Weights of a small transformer language model: 12598 steps.
Each number is 128 + 32 x the weight over its row's rms, rounded and kept within 0 to 255. Layers, rows and columns count from 0. Numbers have three digits each. The size before them is the row's rms in percent of the matrix's.

# layer 9 MLP down (transposed), 640x224, rms 0.0675, rows 476-557, columns 168-223
109:140127120079104109082142131082050179102169079120079126109124127098168104116100134140116113078153096168159145118124160128153118139201105131126137187124179108064087120138
108:129139139164107180107120103177156127175173132124114178113134124114178109201170159147125073146130178086086145121068099152122103146123164144137151077068143138185194138163
072:126112136113139101112138144142111160064136136128107109125150102130165156048111117119170052133178136143118142200178111198131127151117124138075095117113146143144122047090
102:151161120132161100112120154193150159135135119150096117074140166140124098106144187153120106140145104184133115100062129118134137136141141113119149118132132135107161106100
117:064118155125128176123129129129135106165078117142134120223124124089136171170131116162120108129094120122124148072148090173122135132056119117124140184109140197093135189146
111:089140154130147118099166136119090127158104121106149119144132168154153121154109122105094026111115120149127087108034079125087080127158115115104137072132159090103133146122
100:126165127174152134103113175121115091091133144110125224091106115157111177162170140129157122138101096094180080135139105165114167125123164110112137081150129146147101147079
085:136148089160142179113154117004109150153115170157086140134131179098097155118104107111133137081121098097059139142139149159144156144141095125058128082155136098074143125031
108:126127103142101118147131194076168126085135165130152130146154118170124115172201152162110121130157114131149155115161089139155163186133150121123179072158145161101132160127
110:047095170098183156147110166163127148105120121138171157198174137114132163134154133118164174153113112140154152138116116150167089117140123110145144092162133145186153122106
099:150123158085120094126129094123121091138124144131050098197144179111119122142134166144151100162109129159108116150111208142127101095044188086133080176134111101149098129107
090:073052101184151164085096132191105127111132137139192130126179086151131142125105123097160138125123093106081148121061067097134143149149116100094094169133120083117157161148
105:095152216041174081119119164148175116088057155118157149153114153131144129110143113128113109135141099160139161086130120128194103143140119144134099070117117093151166147141
105:151185091100148127114160177114095167159139088107097124094207107121113040130129150112169110132136121085168146098086091158078096149156110088210067152121075185098114109127
107:119159166080133155094126129132191145143117171140102118105128164104141133163110088131104097127176169161123074133169176156127154162092181188106170135131109170151116173108
096:119128136096138076111168139255154141141139170176155150114117146158113131111127141107135141121094124129154140119162115139116133145129103124122146119123099140139134125080
106:130138153107121100159087128119159165134185090151140172109153071119140124132154161148146135134092150116152110167193062114127178168146123156126122098167179137142136131074
106:119143117090087111142147146185110159087150147156143132068179068077148102091118133147151138051170152103115140117101213115108190147104113145144172186162164141094151128175
101:127124090158138095086083062166131065144106148202090114113104100157129126088131195139121134153128087134055154152126085080144131195209122105143111115146061153133161106127
084:138137142131104090081196114083175110170063103130155122103120180062115180112109115095102147058092167125182063121017115184119148112169150118052143153134104118160166105143
112:120107093148057076157181114196059178072141185150128131175124114156091139129110151105113150139111066124101123146136137125126090107117064156033068097137126104164094121123
109:146137148157139114131144066141105181081104179202109123181125152187158145120103121163094119085124121058187177109178151116155104077130125133123161132105133103126145196161
085:098093142109140136143151139043142153119097170133090152115082110128142135128125125137164118104139136105163153095096134170093076097089109117102168109148123142129125147045
105:144111131132100126109115122114177075123135104133173048156074127117112141107136166092138152153164178215108147120158153122140101153093140131167089091086114133100134115125
073:151127156170161133145160150125056149110159124146178135135115111105137137165103171042146139085098136140128131143113099155153074126160159151138193128114158112165138194135
105:186126147120126102158056182076118123150106153187159104141103127129091109158169131131111081151142159083115125093137103119123117136081154120147169100131192129159134152121
060:188132126154090098112137102083125130092166049073143128095151164083129120147139162138135142162121112100122142148077086041137136132135140128111108156148161084164170128198
067:050155118161187169127158129144145190120094163172130135122095078129132161115104147113144185113133140078109188128161100155077062154092101136135163116066104171115156121079
104:117198136076091100145123073113083085163071137134139112121132113166114126093118149105119145076133163146108089168128195086154136140133181150124197089146186109105173121210
103:141168133169067132061138159172172059114150122132124109120135087061173113071114073131083132114129111137128143069178174129087158136139141114143122139134097117109191092123
108:150173153101154170144119142161123146146122160116160152125205133142113139105088087115110097110090116117163057110095115155131148188167113120075246118132132081111099101095
104:169150087148159101119126178133108078141175137165119160122170150157159169053136147211107100120124165117128160098112142069122132103190188078126086159102088128173111168107
107:155164122143095170135181174138112130113099106198154150085090127171117118093123130187156095098151147137119148150126122150152080134153203175126150062156162152113117126099
107:039102155159167183172114200112131161155169112153103080163027198137115162125158133126106138174138115152106120161123113111119114121122148168144122132101155099137104152121
101:111148114140100156188152122130146190136083140167145129175144147153104116050113128133141148096138135102128106110146120169153151129099167127103154130109128183115152161184
061:069142098144173150184141150106128119124081120141085121117159053097127150090130104086140126107148116122123134124194120184163093123117125134095148075154141138126101145029
098:094137098113128148093092191140087140135141103073116113117074078087114113130166206110144135132190099120147175123082098146122111118132100109163172134113117125151125119119
094:150172128117136162117097103107142182152155139098121127141092106154143157224127136125102110155109144132131153177077062105098118139133077162149167165066142135105103146088
109:181130089147140116160165095172134124147126127135085070142147131121134154132170207142109149059111114139147128105134137159135149080145141111136158140190133146118111115156
095:100134103094090103112139128124081132112163156124153135035174176207108158114124128148143169114043186158099124098120131109081112131122145091126122149095085156108114102091
101:133150094156126127146116122074087161122110054151144101129118149154104193174165116129126173139137127165177108119129077113122109082152136150080146102113154102113178149188
086:123136111135171146158112112220152118159145179124061159107062130146123158106111104124143130121139135085130142104128157114092108143062151154140150159122168164125120118090
106:118152090109129172120121174097127166129152093111144112111108120105144114117146106139138164167136104196092107077139114129101098125118103155154166106072100118125117127094
078:145115143158114096148097108236102100122138124088206115110119174132121161105163143147142083156117131133138123133170109107115187161123112104112097190115108125094154125196
104:160157127100126126143137202186156128051142121117104174064056135148080111162107110134129122079123165083162170100074120126139142103090117126120157128076120159184117110149
107:171090127117114117145120148084115123176123134128063104142125120136107044137210126128131086172153120127137050202169124132160128149156102118098110104126130178150073126120
104:115130120144161115146120110125151139116122150101130124104146148094104178094165140125186157133093179137154164099147113108119120124149088134210069128130115181116100155116
088:110122139125094075153112123255113131128143130117114129127132126122130091137107138117119132147153103110149133159138120131116155132148134145114125157145119123146102145142
099:141118088110156150128107105219100142078175112096105109194101081083179136141112105097118108150208142100142156091143138125107150119133137151085135135154131191061120175129
097:092088168085145137083111140100161139113154124096148134117092145118147140155120094155064135126142198152211129102104125103137100159104107144173099130151135063124125118130
108:133135130113052151165125112156155171121138109129183082161133128103088135179112187118157140060117118100073115218151112132129139131039171139086161118125138070094138129100
111:095107135112145126090164127097132093119077124154145148100169216141149139121149170171194145151169093111155092097109095132170115086164144108144117065102166114126150161112
102:118133160184110161163134087068125120197149101153126174037078117124188208204120101090064168095106185147112101178188127120135115104134128101087164132143107110095076113142
064:192072142151084111111082103142133101097161085072160119139105191161109118130137119139114137145166111173143090156074148081131178141110170144127098163131151105111137124172
105:109135142172187172080163122161110110097118140156098074175193136124116148121088214081138066136139082139178126145126144113086166138174154107074158139112143132104111138104
112:141169095154131080151091146129158147105117172116106119114182113143098139119152102074114114146166132144077108100060123101142186153152137129102146129161118116101142122106
095:136189140153166149126150162107141127208077111161119131117176158124139084158112201113149106194085162138128171094107142142145165121108133144199154133102103146116123128130
108:129115087124132118141118110082139132111155105130123175142151158210162109117135133041113114139093199155102108060077188115191162125065169125203140127122205161154105129136
070:202104155142088142114110112099096098112185088086180099142071180151153123149137115170126112159156149169129114126082141099111161159115117112154100154131118092167129135201
103:154135137106123111163140082167122179130136110155112102206104081188091048111055101130088148113094148161147192129076126134056128159136130108107094153130157104084126137140
104:113124126152052089098070109173212063122102118151159180100103085097127123149077160092116079137164145154136106138172097165098162131142094153141106074133098106155047155132
088:110082113114129128134120119101195160087143142139111166104100130180149078103152114127139129111096067132139165146126101166153058138179166112116127139125134150075120124059
110:102154120135125162127167114153121130076130156133120103123211126140140138057105166110152119112106186130135104102143132125164210108137113096115142102144161110153123132125
113:110118093095121125086109081167162088138123119173116108117139126100086110103129139157150107133181112109110088091136105110087182108109134124140147073161085141107170090162
099:157090141087126120107090085136131116128103109081130131128109087062102150089158081138098150058137155169136071114094143160118164120174096160115135114168123182105152108140
101:087155094136155098140140086193114056072116166131099125127083111189137158172157109123143170103092120113128131161102132124143137080168208159107110148111140138173147169165
087:118150126077102114170120063000157124135128132082106101113096096113128140166098088162183138121141159127161087119110164126142103133090129111124190107102098149159125123079
102:129067143069117123107108105146127111188147135094118104142212119143115132144126147162119148117141086134152102178101107148144098111175153079136154163133135160137132141165
096:135148128096153108054143179241093105111113122113102110131148120149085113155147179144160126145121132107153192162129120103085132103116116151138134149179155090132144144164
106:178082076069099145121117163077163091138118133122088112145159101050106138182151107205092083119133076154116153119091172160160147082139126158172083089176139164064097090129
108:114092148158130115161114114136200169092170132070161132178129137173097060156117133061150167143150066127105109116104091167116160099130098141072197077114098117130116132078
107:070116116116158138154063079101126197155127115147107102148176139152152125170136206215089061113160110185095115061139165096157091121192122143161092092162132133089177186166
108:086108085145117164105096099204111208157140150118146176130159121143116096074150108150132124060115213107151133087056151116124105155147140138067106067118125160074180116160
105:165116106146109144118096087135179082106195142123109135159097065117149145198140125157117113116111130138120120108109102116111133161142120128122091124137112131027164112126
107:089135083181117144054119126212173197157094108130201134085116146094085169103120163091182123135172135144139125090129086116170136200147155145113183088147129128085124135128
102:095188147149119136153146090116135183138139055170119079118140136093131108144117145125080167079190104138137133111124146128124121139075116097112133126157108107142122107239
066:168122137095123116151104171106048115144148143086156136138072094156159130176144135153117096164144139167153115151114188065150092211180130167151111134162141138140171106147
115:145131116076115124118124138147176137120100127080118174109127143129112111163162066171091127144120122060140133125157116170102125153104139137098144177151134144139198168159
068:096177142167155110141174077180136121055077175101147151082134156118122149091085143105173162109136111078119213117127101179141130100132111103130135083100147126118153185127
106:135057082097095117065094180125172129117109105135151142174062088055165155162134109150200093117083116158102030138123122137109136088102101165135093105128106185077103155108
096:167148188164177147110126149113104112099170085097113151124163142129117120051112095115143128135175143152091089131144112107136163129063085153093114101166160118171193133100
107:137196164111162107143133151083159201125176087099096107119184124158107138139134153114177118101131134111150166180149138200112091097060136149122138152191135075120141177140
# layer 9 MLP gate, 640x224, rms 0.0718, rows 477-557, columns 168-223
105:150099092115148098155177105101118073071095143123063081175106125143146064103112213142126161115099126087135125137122141155175134138154067055127099155176157106108181139084
066:149139133098122131138108088145139184143124090158139199097137149113127116110102168119116108107104172128118136173154167052107120051131101097126084140163112108136083081105
098:155135138141144170106123157150164109147120160079119063117108167132150071117048097132108113129162153076038135124147141102120105105072126163153102136136104165141156144093
114:154094123128117130175067178140158116139161123087093130169136071119149095211153081125141168110118120173137151138144138122162111111151168084142128117123062149127089114062
113:180134077080115203082133156087133148143126161130121109119166140143112078169107157121094120102141150116108139111117159116128142173133113141159146042136128127166085126115
096:091103112101072192140114133152148073156113181145157107151071100129117136157112141183104150209136140163156162132136132116135146152071121103072137101152138130126138132181
061:120107098112124131185093138085114139135110121128141116097075014102168099154085092155102108176148146111170099130115152070126092124107094147159146099167150141154132154103
104:119109084161120095136124132134082109148144161113141086086072086133132125118138147089174191074155179157148188095087131118112125120132198134114152115181114133139172118120
114:128118129159116104120131082117132128101171151132130162176165148144128098120107189147150205154080151129155133133107156156160059125140131144151168020111113089192140126139
114:122139119100093112138101088122111080136153122137062072187146138083116078159089139170182091131172100189100134175126206165149146155021140141153040152117153094158124106125
111:124086126148160133108123148138095143093154107124153146103142101191113174095082099150136122129140148104110159147112101106117148161123178106113096147148129148114119114160
108:154135128192140091154124126118093162136148177177122100115125122059124113126153175085192144125145065124138087078126094046072196134102120137113134096120116147143163136129
105:163094127102169157143152152107077100184139098135107144133138098152131084154049145125158143186121140106126144097091091163111090111171142123126108107180128222135147143102
111:164131130117161163147094175116080074108136145162100178158120119103098123114139154143143124122117122103098115090109096078118108160076105152104079148147172158134110134055
083:136102068112115168119099116122072117145112102162081103172059153110165122126087097141138112218089104105091080175098211139137146131123148146121157090064110164140060103117
114:191123112079116147156080099132157138167196178096120109119092103066094074153102074095121088181166177120138119131132103092123135063137170081100143108151176189117101134102
107:101078145154116193150091081136102114114158146131157101139158144085119054120110080104110130138089118175110155088070151116137131122101112126125048113113156155131159148101
105:169137139136161140116175169102104133161138037079093166100092094136124161089132066146104140163122133147145093102132128166171178063115118183162157032171123124162076114139
083:097062042086121150136142142128060110118097137160162103154069128128151170124132147105097138122180130129129156063110142105117109178139127118137082070117056147131184109140
112:140172102151120158161094112094158100155120112111081098142142122123159121222137104117087012086106105129090119126118115089070129194147120118131079109131114118103082137114
103:110190073125113152125082123123056161135121124156077103123052139139137092105147145147147122098160167115171127134132171086126060123166123107081173080126157123085150167163
065:138144096166137145127100096073118151144137110144042122147145092082189058173136133108150140124167117112149104111140131164163131071116130160166134108159140140083090118166
105:147143199120139167137081177119168120142087149145114108127170136117107119126129079140172095103148116144129087142100108102123163129118076091083076101118231094134124108103
076:076180197068070094116089135120161168154113201094130141126074164134166123183081086103086117160166146154130137122149030209128087114109087132087085148175164102166100143188
107:159146082185159149115148118108092176185130093121091098132092118096081111108098156168194189158150161152132101123092128075096105185100120143084134154123101064122070125140
055:144090155083131120158149137181123154172161125135178132088098079174143090113137156118117078177114124158161105139132174130139113138121184102155127154145126126094163126147
054:123073140108102113067149168217160148093155143095117146103100092146119125152161116117076126128124155112171050110111124104091109103134141097168171188133115117125125133098
112:134179066122110237160144067077117112096163104125150093151111118130141120158122099155115082147145055129113114189096116088088124097040129134156074093081112145139136182094
104:185177120132201068127128092132152043114100122090120107075157131132130140055124122166165183105157053120104093096115142146146062124072158106126133128184104115152142145101
127:100118097155128165157156124105144132198128128121161130152101126095146123146093118158160118121139092177152125059111134193099148096108111154117107185094119102186195130106
110:164129138111143163160189045130150161126152114138141121125131113119151117192094067166146147158125082118114129164167122123113146094069100155074129113150112121109097065073
102:131076128166121154181149166145078185104126167135095060077170143120165117186143140116079142112127156166111092137084140183107078135071069095110133148168142104124124111116
104:142163109126130127167069118097149119150131129190088138108128170102124120146136180069128186068134144101121148138114213110136058156078096148130059151163142145186102105119
103:106110137143136126147131179128149114109152093141143082094099139132171162130164155105157190112115128162116141115121151158130122068123143148126147119221161090129138085054
055:128106133116178132124116116157078175140178159104235129118136128126157125130121128112185121164098105137101155133157098171118158147153099119095097103117165149161096204160
104:146078117177106140114092138124121158155104135140152184146163098151118161117154050135139100136130069173139084143087105101122102082139109128082141077135077148135158128108
088:157140149132170122145164122123147218124137107080106132152186092124149156160123120095120153179129181123103142152147116066138111050109096134128082074132120154121137118083
117:144163130131163186109157136129185059153104167098127174180110136077139102159099110127100163083126165183125129177123162133149099046112059098155100146156139142146089123079
074:156186100153120131116106171186151123053164140092138211115090122143140144148110187131111135116198098188116131105138137134118128150104121091054115082121129131170110113087
098:131139137152105146193151103134154140101184216123129086092138135148201062093132129117101070104111090108125117120189171122148117123091081069194178075152130139128166186101
095:115151104151100117145123144159148072157118105108077136164104140094146146153139104175141190146191127120088153171091109110154107112099187137066112083168140129121112101098
103:157095108172136137090135070115147119094097094132155122113079114078123094079178204112169155147168107155177161153117141065145112095163100143161144040131219090145136142066
065:116150074165128179202102082077127128153095106093146096160131124030188124168120135142122133171154130068052131093158123099117075116108087134135172108149191120151136136103
097:096109083106100111147156116122083071150127177162111099144143160127179127151149117135185159216128104094129081153118103125143150087110126093176140153159108160139124118125
103:165057159174130127154162169125152181174196150081075163142095109092134079150159170149138152135142131148130097131120150148121121126153158138184087116198201147057076159119
101:144092140103113127137094055098154154086169166155065107139117168112146091114083075223117072087157124043110132067082129088170160176140129152167111097134062167121096132112
074:152173063159145196135155137145153181140133131131116078116126111076116127151110084148128138110170152127114150078109149074154104136083076184144141114162140157169126127027
099:106236140168127116122086102118156115171113177127130162111089106097110148161200114164158140130107134152112128122045093111104117090153157169156084125086142099118098072098
090:076089135117071098184048106089165171132135068188112171150134125129047095091161123138122091183168146164175045114112164156166130094108141147097146048104104121114099165140
112:159200151076114137156155144123146170151160112177148139192142091148134118109086149191108170072051123123128143138098147127173148094109141216138106098230141154162083131084
112:149134135137142172092122131166131130120189116078111115164093094110084118148133076092128176138075194224088128155140185100164101087104100117100183123139140131090110093141
109:124122126091156177127145150125108167119161120121098084102145120161152129109143098163191170129131041046103192112079075100135080138121110181142049097200140137121128142135
054:058125162122155104082137139194151161109185126109159106133099127156101106158148127107145100190103075143133084158126088143101227165125136126150138153136138132118093179108
103:195057126144085138132141160096150086146123054123121159129122155108078126128096117196100192156132154169112108088135143166137165154135156131128152061134075114167183103136
110:177139108159131110127091098140170146105124131088129157164133121053106105185103206103090122119190056155068125150108163120109159098122159160074116024095123156162142106135
091:157168084164144132152108117128184185108100117152095117046104155141112186166168179179134097168087075149117135076151192089140111103083167157119112160079127121120098104172
104:107127102166098135154122200090099152157171153177133140087118131123090153191134122136054190174184082149134143167170100112133127162102153126129095136105114111104140141134
053:143154112162144131107137184209085120097098154154185195109114196130127077167155115134213127150126133153148129111165143226102167113114078118217146115150130120034118151141
103:111159096140129156132102146113135135160153079103128151145099140142152123146120115175194122077127149095142202106135127082147101098182158148132062131110170136120124136140
102:118103119078064122144133098101023157142183112159094130128091141107092114172130180119143153127115111099159165124072093134157143099121124147117163084127128070170101183181
074:102128086140097128106140151110163140103143125098095117142095128110101133087095130151144186132111156115061104142155119136158111140100160150049123045129132126125064093071
114:126099145127132133129099153107077085115166134122125142153087136076129191148098166160142166207188051141146117116109122111113162075142064139128129164097141162135199146099
115:191095099189131141182111189085137108113142126140130118135136125148111076079109142121135127068121126087122083098123196170120145093063142096110130071116126148124155111164
103:078190108155099148156103132113129080133162139166123061105075122124128117075103106111141116156091148127083143168057176153139167156143095186140153134120147160175095126127
105:113097067182082153171166105081120097138128133152128082110112101166099113081138172119133157118138159146152158109143237084131115123111172134106132112169134093136082050139
069:212128101105139165153106089050157141173160002123119093141101085086115142130092146091095115174171157117106109149093124072140087097128184121109123113121141178224128155109
120:107176114179184206095181146126174099111147108115110133131120122077113108151137127175168179112126179150142172098148118126153133130107165170153139051129164139126166117117
088:099109163162073123166116113152175079147122060132115037080064136142084121135127117123127110158146143117073104064091105172168150072140109160154124113152151158139135128142
102:164083088095099136113095132104149120159198103135090123120089154142187120135089088188150100123083126099116086169075111132165137115131122095124069127110144162154162104186
119:189119057080063121143180156075255102100183138097129164122108070087125129086121090121135126182156138130161079142143082136118128090103128169062122109147141074190135092108
111:076114197144137137144135128067196079180149139139117111186075149147186097155123168151135106084152158125100110124125136128105157073125143112144136141145162041149084135088
113:157094063091129122176081170102115126116095107148169108127137131094139077104154147141119157155152154119106082104097096124099128066143140146130222157067150158178125129131
126:207111113100159189162137182121223081103140101094136067172124062121117117174141114082124185136123134165088151129061146136153125133136115090122158106151188106121100132080
112:127136103126157159118111122109076031136150144148072079153164105157158082097089021126157133136112127174104129144140208102128111094118122083132069151129169136144130163118
105:107133098119145075092061096102141095214163110135116129148168139159114188113142100097103179071107097125142084106070118158129135126184082122128173097186115143124099095159
061:158154148154137124103086130149151144136123121101050170131134157106152164053144159157198136143123127122094118108120080182149135160129175155127147070149124112108121154181
110:067110107114095175138104105108090089124159115129112145184107163153155176158089143102150116153099159135107140115116177106155202147121153046082077169123166153110137134123
067:151085115129088077154107134149188130138202159123118150133177079124164158088163133145154134164140123177178082076144138126123173141100152147120106128094093137169081085140
112:120080170083111130132064151083145119132222122112084122115116181113114137136107148089097125099101192199133072110076117158137115134105113112171144082149161180126135097103
087:093138140126104080128152134137137096214142125107131114122136154109150065062160176158124122142090083089138152196120193113133140162115167214120169113125153095120172167141
119:112130077105111141149179122086155139135154109173060138125111133147166142179083146072094124070121134151143059138125180114142117125116147106156134073136148128144127104123
# layer 9 MLP up, 640x224, rms 0.0693, rows 477-557, columns 168-223
109:068130153092109111116086156166159128119118128158113157118148130108130144104151109192147126125138162151082121135132148121120122101147141175127118086074140154146074086156
077:159115126153101116127154092156117138184103165089132112084135101120138144085097106118163083109109172160208152146098158170152175118138119087087094128135032100118137089161
103:121114124121165155171103160162123105153118103119101048115163132149153111113121087069124143154159119111143125156127171140108130104080108077149080134160136097073098154061
118:105091159179133099090140126120135166119142117101153144164152064049141148142123061093114061195105121111158093077118072165138125114149086111068077124186117133114100130074
108:063079141172115117144093119123164128111122112158156108095194120086139129082124166096169089148127152134135113134082061135096144093139089115114083101115162135118110192093
098:153101082110126162123121150139147088119109167097159097106108091145126135123094154142081136197105099167184131142160141128101130122134090146069164135123115098127127148166
078:142124093149136231174156136068162141174119127161044109145098109085118126148124127130106124116122108092112148103099131118146078114051100150095144131116131149129123087063
103:126152115082101175136091126131146125141138132163117133099090119119108115089136117170105159144115133088123181143158149163187165084095148129127125128212132143139145150095
105:143105094088154105152082144098123076084161164127093119096128112106127062124150199193120094100070098162124144103116187133129168196150146145091143197119098161116130126119
107:112136078208100147137103154115167170132123083146195111088101133163161147095147181106083143155068139058138118149104115140136124102209155094096158090151113160120185153123
101:147158152133116129192083122087172112162124136119084144172109162115120132149191181121125160175131132187156110081081126146159079094107113131135116041114108089125118104084
105:153162147089089178138135077169128097078110123149109141122201131136136089107088108138086123159145180180100139130128126154175082086104109184134100178150128127131129141109
103:120127093160129148077170180137146178150191120131126147099125137144153105127112083104145119121097128145119218123072133154078118152129114122151056158164048156128060097103
107:096112169146164164148126216141083131156151115157109116141172212128132145107162168080163122093128159159131130093103196128125140177115115148135167153113092106159134201103
116:101133096071155096101126099165064145152132141131142141111083222197161178138116107160103165169045118083131078179147121127088169128101115111115133139050100118145072119129
105:136187162158131159158092119139100169110135136112166147083104119198142138162082062152149120145080089148112114117181082136169176199110097063094156155129113110130184124112
105:084165092125112091130088167107135140085077129158099138084172112104145125124132094120111112099153172181105117114103093114102140190126010203162069167053069126096096162120
100:129129128130160152129186168093132085126127103152122129143126151115118145103143123147101141083174178175104136134127176119141130140199120144124217094149089131138185078155
086:153108108157157144108175188154127131137103115137131129085099213073080205138097092076141160123115124112140147103165151127113170157137104087087171084080022162148133124114
112:057182116172087176150154166132135150120176126106129154145150120149153148172139176098099084149069140111108107127149101063090103147085141102098166160114140090146049178119
115:112133129147137091152134103100090083121136111189122111149107110155215072118132161151143185111137130138169168164152165127105080149169168119133139075133155117091111173160
076:090144112130137196108166119075165082135097145163116059162120098076095144108102139123132113125137137101077173092136150144155109142101166122131153095140150166132104145065
102:119159094190133184084187133082082085161099129153151143123088159137174109087093132165089171140126141095114180111102164151147131160170187124090120174121095155137117148098
080:135164144150113159205112095153135195118056181116184149102083131130097118115145136130068142156154148153154115101094115119124118139096118126148129132119174084124041136153
104:222110084163104198157145128135139132147090176161142130122127162130141067140160174111134162127166138108123143108148110110075123118138084095150119091127142148115113146074
068:137145149075094102088162167124156099103108157116158104153115051121083130127149109154110158128158116143191104141133110152098118117144126127150109124152128108195133129101
070:142107107147151156150129082135099103109172134133153137121155188118168133129162105139175101107108116145063136111117152101159138144168098077120098129148076157104128159145
102:068112108095153109133118075129166127158140119128130131136174062052102137119116144144143188069104123147105138137117135161158070146112134134091159097097081124103084078191
099:110094113061097137156056141106129170140143144220066132132122108094089101144089187109129098058152109129151111116099115147121130146089135103162085152099178091098122098114
110:129118183163107170133116144114108163145101117090128134173160127142155169134147058130043120197134095160175095149113102138131170126150137152121171052085063139099147085147
111:110100144102136147125098183137123105164161137125161139207119134146103151094154149143098079129079172169171142146097134150135114132152145123112137183117167071150138174111
107:137112129127099120125164159136079151069134156132168091091165148147135077202171096170102079111123156097182124148150104140128140148122181125106075149117154129107104058115
107:130096083146065091134109124097117124134151148149120131130085173140111098129131121127140193112079132166100095097117162175145121152127156130129060162161149097134094095134
101:041115188166076119155132134120145122090112138097130083120113123133108083078116141176161141107138084113108130134126147099142129157104175182136083074091146185155173171132
067:107089131122121094095105162126150143128108129149061165164146145175133126153110127107142191083117144152169100112144106076131143107130148120172107142129108113070168086132
109:118116154156150162126130158122149175119178106105148179174110135126123140103063120147148121127113084115114096080124043115120149107132164066180196115112152099091117182108
091:127106174122131150168126094114120140109149133086053088095107111166193134124107184137142129144205169116117203132169069100172125111138143154176079090120091139059190130132
109:075110118171149121162142098148154114124158126095113153154096148099145172105143150089132089094091084132117096102181168111139117144146171161120142155168057096139145123092
095:221151164188144168160127152101188154038117091144183219130131141080111109132097190139159118091168095155117137123167114144138111132102160077092118133124122127171138156136
097:112112150150180138096084147125160154214057133090126152137168123063145161149130066110135164146167110107119193169113131136049063157169094207126149205151097113176096154144
105:095112097088115155124158166169124106181167133117170139129103126097139115169173096178118171121196130157153149088135098118143077110040195166121116069188166119140087103112
103:157187065169119183094095168153103129140095111138151077117087108105078115128137127139176160162197099166130126138114150192106093126132101124148155086046131178121160085129
083:107156153079123067088101139222105119114124154116160152105124180190110156143138150095112140137129177148132095128131120104102127150143108108113140158116083130129162129177
104:043095119062119072115135133115060157155129167127130120087161142152099106097111119114125136107106120103161193167079105122147147096163099141154120163174121094124170123131
108:167102110053144141129132123117133066103122134144143102141154154181125053091117108128127139129149053187156144191180115107140142135119149114141112104102109152114138161104
101:139137155114074145123158115116108136166109104158045131154151182115080081064116089154099168123133147190125063132096117105170096118099105142134121113149114173107127124160
086:098173126137167091127124167176155143180115176183159135102125163186147094120117113147111127124095130138176101112151168073161096126073081091131145143128135110111104141113
093:134146152113149154168141162097095112161108066127133097122126134123051128118098061069117166111183099173154118125121184116147105146091139122185163092151138126195104132057
096:104140112102142157148106123098175170111140097184169133159178107136103095080176116142170107115117180161136130163107136142207117113121136092113141054118046115111117150189
108:109163119171105094168122144154174128196098172108216109113149178158105091143108145126148110137149119081137163165108134130100093145134119167127116156096171135119108166114
110:080126153117083105165162082115118103097122087109130158136134098132093166059143128163114124175121117161187145067108110139120132123167124139113113103165136168117091151125
098:134104158168152170120167147166067112121103057153153109102131170153142180064146130185150088181147152133121166175130115112112181126173161151089137109164121132076122114126
067:098160165127121145033182110140140180121128152132200130128105152108090158156128133117143123146085141096143119152149138168068194081114077132132183124138130119159083133095
103:166082124114089139148154099104075101159118097179151143145119111081070142173086052130101142134092180153148099141137116142099194147143094184136153117069085096085103103163
109:125148073169110086087126171128198142103106181126121129160118095104128120056160092087169141091135088170174102173161173116084149081143104139062071112139104117148158138141
101:168165096156137164119156096143155138133138118147124135057109158127144129139086156193074119191128112138098123055147198138089132143088132157116151148073158105141086132117
107:115135106105107132138100101138158103131100123136153145145178135082111170090108127125111134165110176121170158092114152140152144112096123116096150102157123160182109097091
074:066124133148169139168137126121089131105128145133132089091117151084164119174117109112155145133123107105122115149152144209080170094100126117178098117142124112054092146128
101:131097134070176075098153130161104150095110147187074081104077107151122089150096111184189170182156170125164139188095167199130214086115119143158142119136124212158167142130
101:179142140123123145133080167128136152129134163159140162078172110155109088135131107083096067111123121170185119104164105123119096150079085083162146168120103101142148171159
087:134161077136142134096147096124138158119130077137198083062120098063145081109052096151140131182110139153146126111140119058178085184064130134152104091135165189187119130086
112:172059162136094153108088173112164146119094093113104141161173165100152140083138111143106113146124198178165087114144060126160200105160107115125154129149166108173126165137
114:158137141154138123109129139105133109098133123183146133161156074135156181143087071139135104018120110118107067119142141146170146114120131137107043130102159187096146098079
097:194109168134091075131157128116151090078060133097093150153134083136148136118097134116130084092169166115137142106116121097181069157112140147098122117123099138128123086120
099:132101089182140106136150083136106135104168091221106108127176132184159131148106117092196159166144121167139091122130121174132143092121183105141095079138157116132122178154
084:100184087169154155146152135105132115135123122146070099139121095078143090128132102108128143127096147101099100115122197192160112155106155183152138091120120116096095134063
102:133192128164152107149138133107119081115170093116100109141174160102120117086150106152103133137079145129140104110136166157113109122164162186129193125079149100158107124142
097:118165173115130071097162126131100092147112155171149109063121179160108168161168181143179141126111159164113116136152117162105142121164100121148129135127137143112106109158
104:155114148152156113143124112103160141157155170103084143145107086062109130154129119133092103142161205177145168132114171130161168035137177139158129146050156172081125107126
108:127227138106103096096107119142201159145155154079131138172097153146119128130090164082149134148159158119127163096179112160161106107144085179080154141107135135133105192108
108:148094126121135163122072092155077156121175110134176126153070118149131155138062095125051055171095118138156158110163168111148138131152139127157081091168089178125135145140
105:143136106076059109137105092137077154118119150151198178130144112153124128136114151146176143182199177089121073109128145171115116052136110129134122097024072130146107160137
102:111056152131148108112133177078076137137098066113112155177127173168145110112132094187192151122123140142173129120076080112197074095149139119129135075189157154133163137159
108:148127174071158108093176124140155125100101123123099091086132147031119098161128098180156142210170080141148124102137168156161135088138117184158088119097159136133126147091
101:130103146162118125180126052114095135152120150144148215157139100152109201198137126080100205114106110149106091029154116146126141122154126095159119128072093141100118162120
071:146103110127112064134156110106137076143167103116032142137183182106104097145116073070160108119122115094086127201121151165122164137139136128074112170107142168161116137115
116:120131132161133134110155120155162136114121217098164164054110119123127076126162120147083103095072141152153165142126110146117135124153133141119141090143099131154134154123
074:116100132124163114129152153155115133096193126115140163144168153105080135106170127103157161116134123107079093067136174136099151132098077179084127099077112112102085094115
105:104104112119111143170077108140144199151123170079156153181082118144160133127115084162139081152145137179177089146169142124140092105125172113139133117108126100074177056125
091:184136126085111172084117116125116126124156111164096162115074148102141184165107125119129136164181111144119116117114096147098100057157064093139139164126125151100099060111
105:205190131165098074114102079125056140181076122119087106088139093121078170130153135099178088128153163126108146114116097127090118133154154139109120164130093133113102156078